config.toml
n_head = 2
n_kv_head = 2
d_mlp = 192
rope_fraction = 1.0
init = "normal"
lr = 0.01
beta1 = 0.95
weight_decay = 0.032
warmup_steps = 200
decay_fraction = 0.859
final_lr_fraction = 0.02
batch_tokens = 32768
seq_len = 1024
train_tokens = 105800000
Each number is 128 + 24 x the weight over its row's rms, rounded and kept within 0 to 255. Layers, rows and columns count from 0. The size above them is the row's rms in percent of the matrix's.

# layer 8 MLP down, 64x192, rms 0.257, rows 37-63, columns 0-191
size [101 101 111  96  96  97 104 103 101 110 103 104 111  99  98 103  98 103  98 108  90 103  95  94  97  98 110]
[[119 126 143 129  99 133 124 139 121 150 142 149 100 103 142 158 169 133 130 137 137 113 101 115 136 154 117 170 153 111 105 121  96 143 128 149 106 113 124 125 141  82 107  94 134 144 163 130 146 148 137 172 152 123 131  97 155 141 154  89  95 140 163  97  91 103 153 192 129 116 153 141 151 138  97 153 158 123 127 105 108  95 123 133 141 125 139 113 132  84 195 118  98 135 131 124 123 109  84 114  84 115 135 132 141 140 154 161 122 123 158 152 144 182  90  98 153 114  87 148 126 102 177 131 156 193 139 133 122 115 112 138 107 134 149 142 122  95 119 109 111 136 114 147 157 124 122 119 131 126 108 101 135 177  94 153 141 163 144 150 174 120 124 136 119 140 163 156 147  95 136  77 134 121 120 144 144 169 171 153 167 127 119 161  92 138 130 126 112  93 149 172]
 [ 89 113 150 138 127 151  89 157 139 141 166 131 153 124 130 126  80 125 150 107 180 129 133  88 131 138 113  67 134 136 139 139 119  85  60 144  98  89 144 145 153  97 103  96  87 124 134 134 112 114 125 107 124 112  80 108 128  91 145 169 137 103 159 149 135 130 119 100 120 128 118 106  99 113 103 123  89 150 110 167  86 147 123 134 144 129  82 135 142 122 129 136 104  92 129 172 101 127 150 168 108 135 108 138 164 137 130 126 138 135 139 147  80 111 140 101 113 131 157 157  83 107 125 112 167 104  95 115 137 102 156 119  88 145 137  79 121 106 138 158 131 122 122 143 145 160 118 127 110 164 135 169 138 129 138 130 136 161 130 100 128 131 135 165 191 165 129 100 109 116 141 128 142 142  92  93 167 104 156 160 108 101 120 148  89 102 134 131 135 144 138 128]
 [136 136 106 165 134 167 140 156  95 147 160 114 114  96 133  58 104  97 102 119 128 117 149 120 114 149 106 122 146 116 141 172 142 128 118 131 166 143  98 119 148  92 143 145 127  87 103 170 122 142 157 104 162 143 130 128 145 101 121 147 139 126 137 151  80 110 144 118 168 167 165 141 140 123 180 113 159 157 141 145 133 126 146 134 127 153 114 135 144  86 151 104 136 142 153 118 165  86 110 114 121 102 163 103 143 156 173 155  96  84 152  74 170 136 162 126 115 157  89 100 109 143 150  73 115 149 109 118 134 110 118 161 132 132 133 123 117 119 116 118 120 109 116 103 160 110 125 110 130 178  97 114 106 178 153 128 160 107 119 106 119 159 160 145 121 126 105 104 110 139 127 133 112 121 115 128  79 145 115 126 106 159 115 142 145  98 169  97 112 119 145  82]
 [100 126 162 102 114 116 127 118 125 135  79 124 109 133 141 116 138 154 104 117 145  94 122 126 119 141 134 165 106 162  82 146  96 149 125  89 118  97 181 108 153 140 173 132 135 143 109 150 123 138 109 142 133  95 117 127 165  95 140 158 122 119 127 121 112 136 162 138 147 146 134 157 119 193 130 104 109 124 153 100 137 133 106 178 124 129  84 126  85 108 174 120 134 119 113 121 134  89  80  88 126 132 152 148 181 196 109 181 138 141 158 138 141 135 104  97 127 102 130  93 131 113 157 116 146 113 107 181 143 151 100 141 153 126 133 158 111 105 128 107 127  91 151 161 136  96 132 153 114 169  93 132 125 137 133 105 175 141 103 137 140 112 123 130 132 141 151 107 126 155 170 114 152 171 158 154 142 103 132 147 104 158 162 111 125 111 135 136 127  99  79 139]
 [ 99 136 115 100 114 126 125  94 131 113 107 100 121 148 145  97 145  96 135 156 101 113 140 146 154 140 109 151 135  90 158  97 117 123 132 122 146 121 143 127 139 159 118 180 108  91  94 108 104 153 179 141  85  96  95 148 153 125 136 148  98 121 103 121 106 112 106 142 177  96 148 140 135 128 115 169 120 163 140 112 136 138 158  87 106 148  69 103 105 111 102  98 138 161 127 140 108 126 145 125 128 166  88 107  50 159 151  86 130 130  92 124 131 148 138 165 138 135 117 119 116  98 117 152 201  91 120 111 133 122 121 140 142 115 127 114 148 130 110 126 165 142 155 118 130 131 118 110  87 144 164 160 118  97 159 126 155 121 160 102 109  87 116 123 161  99 135 113 133 156 124 128 132 148  94 155 137  98 156 142 125 148 105 131 153 162 145 158 151 168 167 137]
 [113 159 151 133 188 168 128 123 174 107 129 101 112 151 155 104 119 131 108  99 142 130 124 127  72  86  98  72 110 144 111 120 102 210 150 129 137 104 119 153 111 104 139  95 118 141 125 143 136  95 158 136 124 131 185 106  85 130 113 170 127 149 122 101 104 132 115 103 137 129  98 126 165  92 117 183  83 143 124 110 138 112 138 142 150 141 142 131 135 129 147 115 119 156 158 135  97 128  99 121 122 162 124 127  89  96 121 151 117  76 103 153 111 123  80 123 118 112 117 114 101 106 138 122 113 162  98  91 116 100 124 137 138  65 128 153 101 146  90 122 167 130 110 133 106 111 112  97 118 114  94 123 105 146 110 135 141 121  99 126 137 120 139 127 130 152 181 152 105  99 147 140 137 111 114 120 125 122 129 163 125 172 139 152 114 103 154 133 123 118 105 173]
 [103 131 170 128 118  96 102 138 118  96 113 167 150 135 136  86 152 129 130 151 107 159 120 104 128 117 148  84  60 136 105 140 157  98  99  95 139 178 115 113 188 161 140 151 122 102 161 140 128 103 139 121 124 121 182 125 120 120 156 144 124 119 156  96 132 124 142 110 113 128 117  99 148 134 151 101 121 126 118  90 141 119  97 112 150 116 129 119 139  87 126 144  90 159 131 115 120 133 155 147 142 103 145 149 123 177 109 143 146 125 160 163 145 149 159 109 166 156 126 147 107 139 153 112 148 160 119  93 111 124 103 124 105  86 113 146 126 132 166 111 132 109  90 157 139 149 107  74 133 127  74  98  95 141 127 145  74 177 134 117 122 171 131 127 147 134 147 107 125 124  96 124 129 189 108 142 186 140 168 141 155  90 147 123 150 138 121 140 117 140 125 115]
 [186 156  98 125 108 167 177 102 117 164 154 108 107 131 129  70 141 136  78 151  96 123 116 128 120 155 104 152 124 131 118 123 164 121 165 115  83 134 138 131 104 137 134 121 140 142 153 124 109 125  92 154 146 106 124 109 115 114 156  79 105 110 142 129 163 153 139 139 148 146 169 112  82 137 116 131 148 104 147 127 143  59 149 138 148 121 142 105 126 101 162 147 117  92 138 111  99 134 127 112 124 129 162 137 183 118  88 106 168 138 133 103  93 142 129 130  72 135 111  94 156 147 112 143 104 117 172  92 134 166 127 166 130 101 115  95 170 113 114 119 121 157 112 131 112 137 145 129 128 121 133 113 167 106 143 114 118 125 128 126 137 126  55 114 111 107 129 124 119 118 107 111 148 137 129 116 135 156 138 135 123 125 158 130 163  96 190 138 132 154  95  79]
 [164 154 105 102 110  98 146  86  80 168 122 117 128 114 148  92 116 129  89 155 130  77 135  88 144 139 128 146 108 143 131 137 105 124 113 123 140 200 180  96 171 134 108 134 132 123 111  56 119 182 137 139 143 144 184 131 131 148 121 107 107 118 109 103 115 149 159 103 132  82 109 146 127 141 103 156  78  93 183 141 108 140 108 146 108 148 132 131  81 137 146 119 118 115  83 130 147 144 117 140 149 119 130 148 106 124 105 134 132 137 108 141 115 123 113 125 149 128 145 135 145 139 110 106 173 131 156 144 135 174 106 165  69  96 121 127 115 118 152 134 162 134 127 125 124 146 109 128 130 144 131  84 141 115 127 148 110 113  96 131 154 112  94 129 120 142 126 136  94 120 153 147 107 117 154 117  90  88 157  77  94 112 136 143  98 167 135 131 109 121 151 131]
 [104 144 111  74 173 136 122 114 121 118 145 119 127 128 145 141 113 129 122 149 104 119 147 123 113 130 172 118 154 128 160 104 136 131 141 148 133 141 111 121 141 132 129 134  92 128 106  94  81 147 131 121 120 108 116 139 122  96 115 132 120  83 114  95 108 147 156 111 149 137 132 148 124 177 148 117 177 119 159 145 141 146 102 100 135 134 142  98 168 133 180 101 165 167 131 146 128 106 129 105 120 172 106 146 150 127 141 118 106 101 114  87 101 116 113 123 105 134 142  94 126 132 127 133 171 143 169  62 109 115 145  92 174 126 142 117 146 129 101 115 114 124 161 106 183 101 149 148 132 166 123  98  76 106 134 111 142 125 157 157 112 131 104 136  83 112 141 145 111  97 127 122  78 152 183 158 127  98 139 114  82 121 110 129 126 189 132 126  68  94 109 126]
 [106 119 124  83  86  80 141 107 132 153  99 153 103 156 117 114  89 124 100 141 121 144 163 116 148 127 110 156 125  97 144 155 113 154 123 120  96 124 141 101 112 111 177 131 141 160 109  86 165 165 118 147 105 135 157 120 134 128 138 113 140 133 113 125 136 118  93 156 117 134 151 136  98 173 115 137 145  92 129 147 144 122 111 158 138 150 145  71 109 139 122 145 165 135  82 152 105 173 148 119 117 155 116 132  90 114 128 159 197 149 104 112 112 118 135 128  80 146 144 138 176 113 137 151 110 143 175 148 161 140 134 137 137 120 111 124 105 109  87 138 125  84 118 171 117  87 173 123 104 125 174 128 150 107 135 168 128 172 137 141 153 108  78 167 117 140 131 134 162 140 115 155 159  98 170 130 130 149 145 111 110  87 125 113 137 109 135 111 148 145 116 149]
 [139 134 153 142 169 143 127 125 125 178 178 168 116 138  76 136 153 110 123  91 149 147 100 118 120 131 106  86 134 171 186 153  96 150 126  71 149 116 170 156 121 132 149 131 133 145 136 134 180 111 166 109 127 127 157 133 127 115 123 110  98 118  94 109 121 117  85 175 106 134 130  80 132 115 121 135 104 122 125 117 104  98 127 160 156 137 143 161 153 112 133  95 123 115 118 123 109 123 151 117 102  99 172 115 144  83 135 150 117 119 126 104  98 122 131 128  99 111 140 127 148 137 153  99  64 129  91 128 130 152 118 159 115 155 141  94 120 105 131 106 125 130 172 161 146  97 125 127 121 140 152 126 113 167  97 120  90 130 124 144 121 147 118 117  89 206 149 129 127 142 138 101 139 124 140 140 122 141 116 128 126 167 167 181 122 127 150  83 126 101 128 163]
 [148 149 137 131 100 156  99 105 120 145 152 142  96 116 133 138 155  96 127 125 120 131  73 128  92 115 145 104 105 126 109 140  92 114 169 109 117 139  85 133 163 139 133 119 136 119 150 169 136 128 125 168 121  68 127 146 116 147 186 128 119 162 164 140 140 111 125 125 139 165 140 107 148 104 168 112 160 154  96 130 149 101 133 125 138 140 136 122 156 130 134 113  88  94 145  99 121  99 114 176 121 126 110 115 179 119  71 127 158 148 134 121 123 169 124 119 135 191 168 113 107 137 156 129 147 116 114 128 121 103 142 124 208  84 125 159 148  94 136  96 131 148 120 113 140 187 140 136 145 146 118 158 128 121 141 118 127 135 162 136 106  84 100 173 129 107 136 100 102 140 153 127  90 146 150 144 157 136 130 155 146 175 117 152 143 107 153 103 114 127 111 152]
 [ 87 123 188 138 139  75 134 133 134 152 128 132 109 107 125 104 154 157 119 120 117 166  97  95 107 152 129  84 168 123 136 118 111 109 128 112 167  92  97  90 120 101 136 114 158 119 165  79 109 153 126 147 107 106 123  99 172  82 134 133 160 136 123  91 122 133 148 121  99 133  62  70  88  75 112 123 139 101 105 124 166 162 109 100 109 107 126 139 145 109 138 112 143 124 125 140 136  97  89 130 121 161 132 118 101 107 138 139  68 136 160 110 184 120 116 115 140 140  96 111 143 176 133 120 128 120 124 109 112 103 109 104 123 144 125 112 134 163 139  85 124 157 143 124 113 162  95 131 107 133 123  96 112 109 113 128  91 129 113 143 127 120 139 106 110 130  98 132 114 128 109 121 124 144 149  98 124 112  56 118  99 160 128 135 174 149 114 143 148 119 140 148]
 [114 180 135 122  94 139 159  82 133  50 111 148 176 142  70 168 122 118 146 118 110 115 123 148  84 121 108 130 142 139 128  85 139 146 157 161 131 136 124 143 122 152 104 124 146 131  91 138  99 110 115 100 132 148 111 106 140 155 156 116 128 104 117 127 120 125 107 129 130 108 124 148 108 184 144 163 159 170 157 113 179 103 173 123 138 119 100 130 113 109 159 126 145 145 131 131 103  63  97 104 157 173 118 113 104  98 117 162 137 144 111 153 115 134 151 170 120 148 137 134 184  98 145 137 138 133 116 124 122 117  90 158 150  97 121 138  98 127 142 116 115 115 143 140 165 167 155 138  84 151 149 140 156  97 143 111 124 141 125 127 108 117 119 113 144  81 116 113 125 159 134 138 102 113  93 120 157 156 174 129 126 120 100 150 128 140 189 123 138 145 141 119]
 [126 141  96 125 129 110 183  98 141 136 132 139 138 106 119 126 112 145  75 138 151 168 168 151 121 152 170 173  77 141 123 139 145 163 138 105 158 135 119 129 120 111 148 130 130 114 100 100 149 169 119 121 138 158 147 164  92  96 136 177 119 124 112 125 106 157 121 117 163 109 107 140 155 145 154 123 152  97 153 123 114 119 142 167 157 125 120  88 114 133 121 121 137 128 147 117 120 129 119 101 133 130 190 122 132 131  79 122 129 123 133 122 131 104 175  99  84 121 101  90 140 126 147 142 124 151  92 144 166 118 132 127 156 131 168 133 119  68 164 123 124 130 121 124 150  63 106 151 123 118  50 127 121 143 140 154 154 126  85 128 135 107 171 132 149 112 158 133 160 147 121 132  92 144 147 142 142 119 113 111 101 137 142 164 155 119 140 133 130  63 107 170]
 [120 130  84 114 125 124 125 127 100  92 142 110 113 145 131 121  72 121 113 144 126 131 144 142 136 118 137 129 126  96 166  94 137 105 161 137 149 136 132 117 167 160 156 192 152 135 124 108 128 111 124 169 131 130 125 128 127 138  86 128 133 195 116 100 198 159 108 109  90 103 139 170 158 125 123  92 137 126 140  87  91 106 133 166 109 131 133 141 136 140 133  97 106 102  90 133 117 163 165 159 174  81 150 156 117 125 116 157 144 145 106 149  94 117 146 124 123  87 172 163 116 117 144 190 127 116 119 163 123 101 158  91 112 139 138 126 107 107 108 139 101 106 145 121 124 147 197 112 150 155 154 117 109 110 145 126 126  86 118 142 128 137 114 139 143 115 155 128 136 137 117 161  90 139 135 102 121 137 132 174 148 112 119 165 107 138 106 128 118 146 172 104]
 [165 164 129 127  66 166 105  95 136 136 130 120 151 103 129 116 134 120 124 151 147 155 110 127 123 119 100 162  86 159 137 118 132 101 104 127 120 139 147  90 148 155 141 143 169  98 110 185 112 116 142 113  93 105 123 106 110 166 131 119  70 103 142 113 159  99 161 136 122 122 149 136 146 153  94 139 128 179 121 124 128 129 145 123  94 164 120 166 129 141 114 124 119 162 157  98 189 148 141 101 135 143  79 128 136 111 162 134 150 165 138 105 125 134 136  97 131 153 152 101 133 134 109 157 118 126 108 150  92 112 145 172 114 152 147 164 153 138 164  49 109 176 144 109 110 144  83  94 108 120 141 102 165 101 123 117 105 125 130 125  99 131 142 128 162 130 165 163 130 102 162 138 111 107 133 126 116  81 130 152 149 119 112 102 125 106 137 136 133 117 148 106]
 [143 137 133 108  84 103 137 140 144 139  75 125 109 162 108 101 111 116 148  93 155 114 103 143 104  88 163 140 158  97 124 117 102  80 139 186 133 112 171 101 154 117 151  91 131 127 152 124 140 158 141 150 148 131 169 144 141 121 143  80 145  95  92 110 188 196  94 141  77 144 105 150 149 150 140 146 143 144 127 144 136 126 117 149 157 126 168 158  86 161 107  96 140 146  94 129 124 122 106 142 114 127 107 151 141  95 111 102 163 127 135 156 127 109 119 145 115 125 146  98  89 117 137 125 131 149 128  99 182 147  94 100 131 100 144 127 107 130 104 140 129 141 151 137 133 101 161 157 122 125 122 113  89 186 119 119 127 124 168 124 108 145  80 118 128 140 146  91  84 138 136 156 136 134 165 140 116 146 152  99 107 125 148 150 152 127 138 114 118 100 137 110]
 [132 100 106 157 105 109 120 110 140 110 139 137 140 164 146 145 141 136 139  69 165 155 158 154 125 103 159 120 162 133 136 141 116 112 109 147 174 124 137 156 182 177  43 126 168  79  88 158 171 118 130 146 143 131 127 125 136 162 148  95 139 100 122 111 124 110 153 133 121 116 158  89 126 114 115 115 143 143 133 126 113 154 133  87 156 131 101 158 129 114  87 101 121 129 135 151 172 105 121 152  99 131 147 187 151 111 127 124 134 166 144 136 124 117 115 115 125 109 176 121 118  96 165 106  99 131 138 125 164 116 138  84 154 133 130 160 122 131 138 127  98 113 142 147 104 134  84 145 112 157 163 162 115 109 105 147 102 111 134  90  88 121 143 112 139 125 116 156 124 153 125 126  89  95 119 121 142 125 151 156  77 147 126 109  98 116 109  69 147 120 113 131]
 [101 111 132 147 147 116 170 154 127 134 162 142 101  63 117 117  84 139 131 174 139 156 102 118 102 151 113 135 157 156  96 105 164 105 142  97 104 138 104 123 105 106 111 127 124 148 151  98 128 107 152 102 189 109 146 116 105 176 144 123 106  59 106 118 132 136 141 103 165 129 124 155 117 129 104 143 162 124 136 116 119  58 121 136 124 148 113 124 120 184 117 125 105 109 134 139 138 101  98 129 139 109 119 150 148 144 128 161 119 107  97  95 144 132 162 135 128 163 143 108 132 153 157 112 107 119  94 144 163 115 169 101 141 144 197 120  99 137 109 128 110 135 108 139 113 122  95 141 125 169 124 172 154 167  99 127 130 129 106 132 116 102 139 115 187 121 123 132 129 159 153 136 155 145 131 137 144 153 126  96 143 102 112 101 124  76 125 125 176 109 133 107]
 [ 82 176 133 129  57  98 135 129 135  94 135 153 109 104 119 119 146 123 139 117 156 123 132 113 108 127  79 174 168 147 156 117 120  91 122 103 159 119  77 131 143 163 182 173 132 143 121 152 109 144 117 133 168 119 134 131  88 107 120 152 140 137 115 171 113 125 185 133 119 147 118 157 126 166 117 122 144 148 108 137 160 144 114 103 117 147 105 110 150 144  95 154 155 101 144 160 118 149 146 138 158  87 126 162 152  74 152 126 104 141  57 116 126 119 134 145 135 100 130 171 118 128 122 112 129  86 117 106 107 140 140 102 122 109  97 165 104 119 128 116  83 165 126 150 149 146  90 131 109 135 110 121 111 128 103 129 125 139 165  95 101 118  90 158 110 141 167 141  83 143 155 130  74 151 141 152 139 150 118 156 136 121 115 120 137 135 143 141 134 143 137 130]
 [138 122 110 135 126 107  90 186 141 138 165 117 114 128 147 137 101 165 137 154 125 159 120 103 168 131 164  79 117 128 125 178 131 135 110 124 111 168 136 116  92 127  69  99 144 155  97 171 101 133 104 168 102 164 163 118 159 101 148 151 147 134 108 105 128 139 138 111 111 130 116 153 143  83 143 148 120 149 116 138  87 138 105 130 132 149 133 162 167 131 121 155 194 104 157 135 118 105  94 135  87 159  92 138 119 150 145 173 102 122 154 116 148 161 102 127 161 138 118 161 154 136 131 125  96 108 113 156 103 131 163 119 125 139 186 102 138 135 119 116 131 120 155 135 131 127 118 156 160 139  80 135 122 141 117 166 126 160 127 136 133 182 152 164 101 117 114 144 123  98 105 136 132 148 137  90 121 109 145  95 180 148 124 121 130 111 121 119 149  81 146 141]
 [128 124 102 124  68 153  79 137 134 126 140 118 127 112 132 151 131 129 160 132 131 100 115 113 113 153 126  75 126 146  96 184 148 106 162 153 155 109 116 135 156 118  94 148 108 135 142 131 151 115 118 157 104 164 136 139 119 182 135 126 121 124 163 123 109 136 113 128  99 151 112 148 112  75  77 159  91 109 111 104  74 146  67 128 146 126  95 155  99 104 136 122 135 159 131 127  91 121 113 150 141 105 162 123 121  81 120 141 105 156 144 137 130 144 119 134 162 111 127 190 150 105  99  89 103 172 195 153 101 143 128 143  99 104 111 125 137 144 120 134 115 134 136 146  91 118 157 114 137 155 117 114 100 124 100  87 130 131 127 144 178 115 113 109 127 109 148 122  90 132 151 126  92 121 132  94 166 134 141 109 137 120 161  73 144 105 156 126 111 133 124 104]
 [121 133  95 119 134  99  97 117 120 148 110 112 132 146  89 140 152 186 160 133 148 125 113 154 129 145 130 142  99 136 115 106 152 139  91 132  85 150 148 129 139 172 151 176  92 139 103 132 158  96  84 134 133 157 121 119 130 111 106 144 129 101 130 124 128 118  90 116 131 106 147 121 147 104 173 140  96 124 120 181 114 155 117 103 128 113  75 109 130 127 130 131 136 120 154 140 156 147 146 156 151 140 130  93 188 151  79 153 132 121  96 109 163 103 128 116 146 127 130 145  84  71 124 139 156 117 156 141  70 112 171 111 135 138 122 122 115 179 147 122 146 122  65 115 153 145 134 154 134 129 155 118 139 151 158 152 106 141 138 116 130 116 178 141 133 116 115 113 111 119 147 138  74 142 124 119  94 137 107 132 107 125  53 157  97 137  98 113  94 131 130 154]
 [155 123 126  87 111 172 136 129 111 120 102 130 117 149 159 106 168 117 131 126 109 115 151 122 125 161 147 174 128 116 102 112 140 163 149 153 107 169 121 161 144 123  91 109 121 136 116 146 112 110 137 140 184 114 148 131 182 140 139 139 153 151  98 132 140 151 121 162 110 101 130 167 105 176 101 119 148  75 156 135 121  89 107 168 108 106 128 171 110 171  98 181 120 158  98 132 110 115 120 147 122 111 123 173 135  94 131 132 177 145 137 103 148 179 117 140 142  98 103 106  85 116 119 167 136 167 124 115 137 163 144 123 121 114 141 120 110 120 103 101  87 125 163 137 172 146 150 114  96 139 134 109 165 126  98 130 166 114 112 105 128 128 142 169 102  84 156 165 117 155 135 136  87 106 128 124 130 151 145 100 129 107 109 140 139 129 171 138 113 166 142 123]
 [150 107  94 141 122 170 186 125 129  94 128 128 137 118 150 155  91 107 169 162 138 147 122 105 152 149 158 149 154 129 127 122  87 167 128 119 100 118  85 115 117 143 134 115 143 158 114  90  99 152 145 119 147  82 156 135 145 110 121 144 122 130 168 133 110 104 131  84 127 128 159  86 103 110  68 124 143 148  99  91 161 118 140 106  82 116 124 118 121 124 135 162  71 120 133 124 110 149 111 169 109 109 102 157 151 112 126 161 119 120 129 101 113 133 132  94 123 128 126 135 135 175 158 120 125 131 139 145 119  95 129 143 118 123 110  91 180 131 128 124 113 175  97 141 143 119 116 118 140 116  96  93 158  79 170 152 156 110 149 120 161 125 101 118 176 126 137 116 128 175  86 141 106 163 106 128 101 166 108 143 112 136 120 130 106 124 133 134 185 165 107 115]]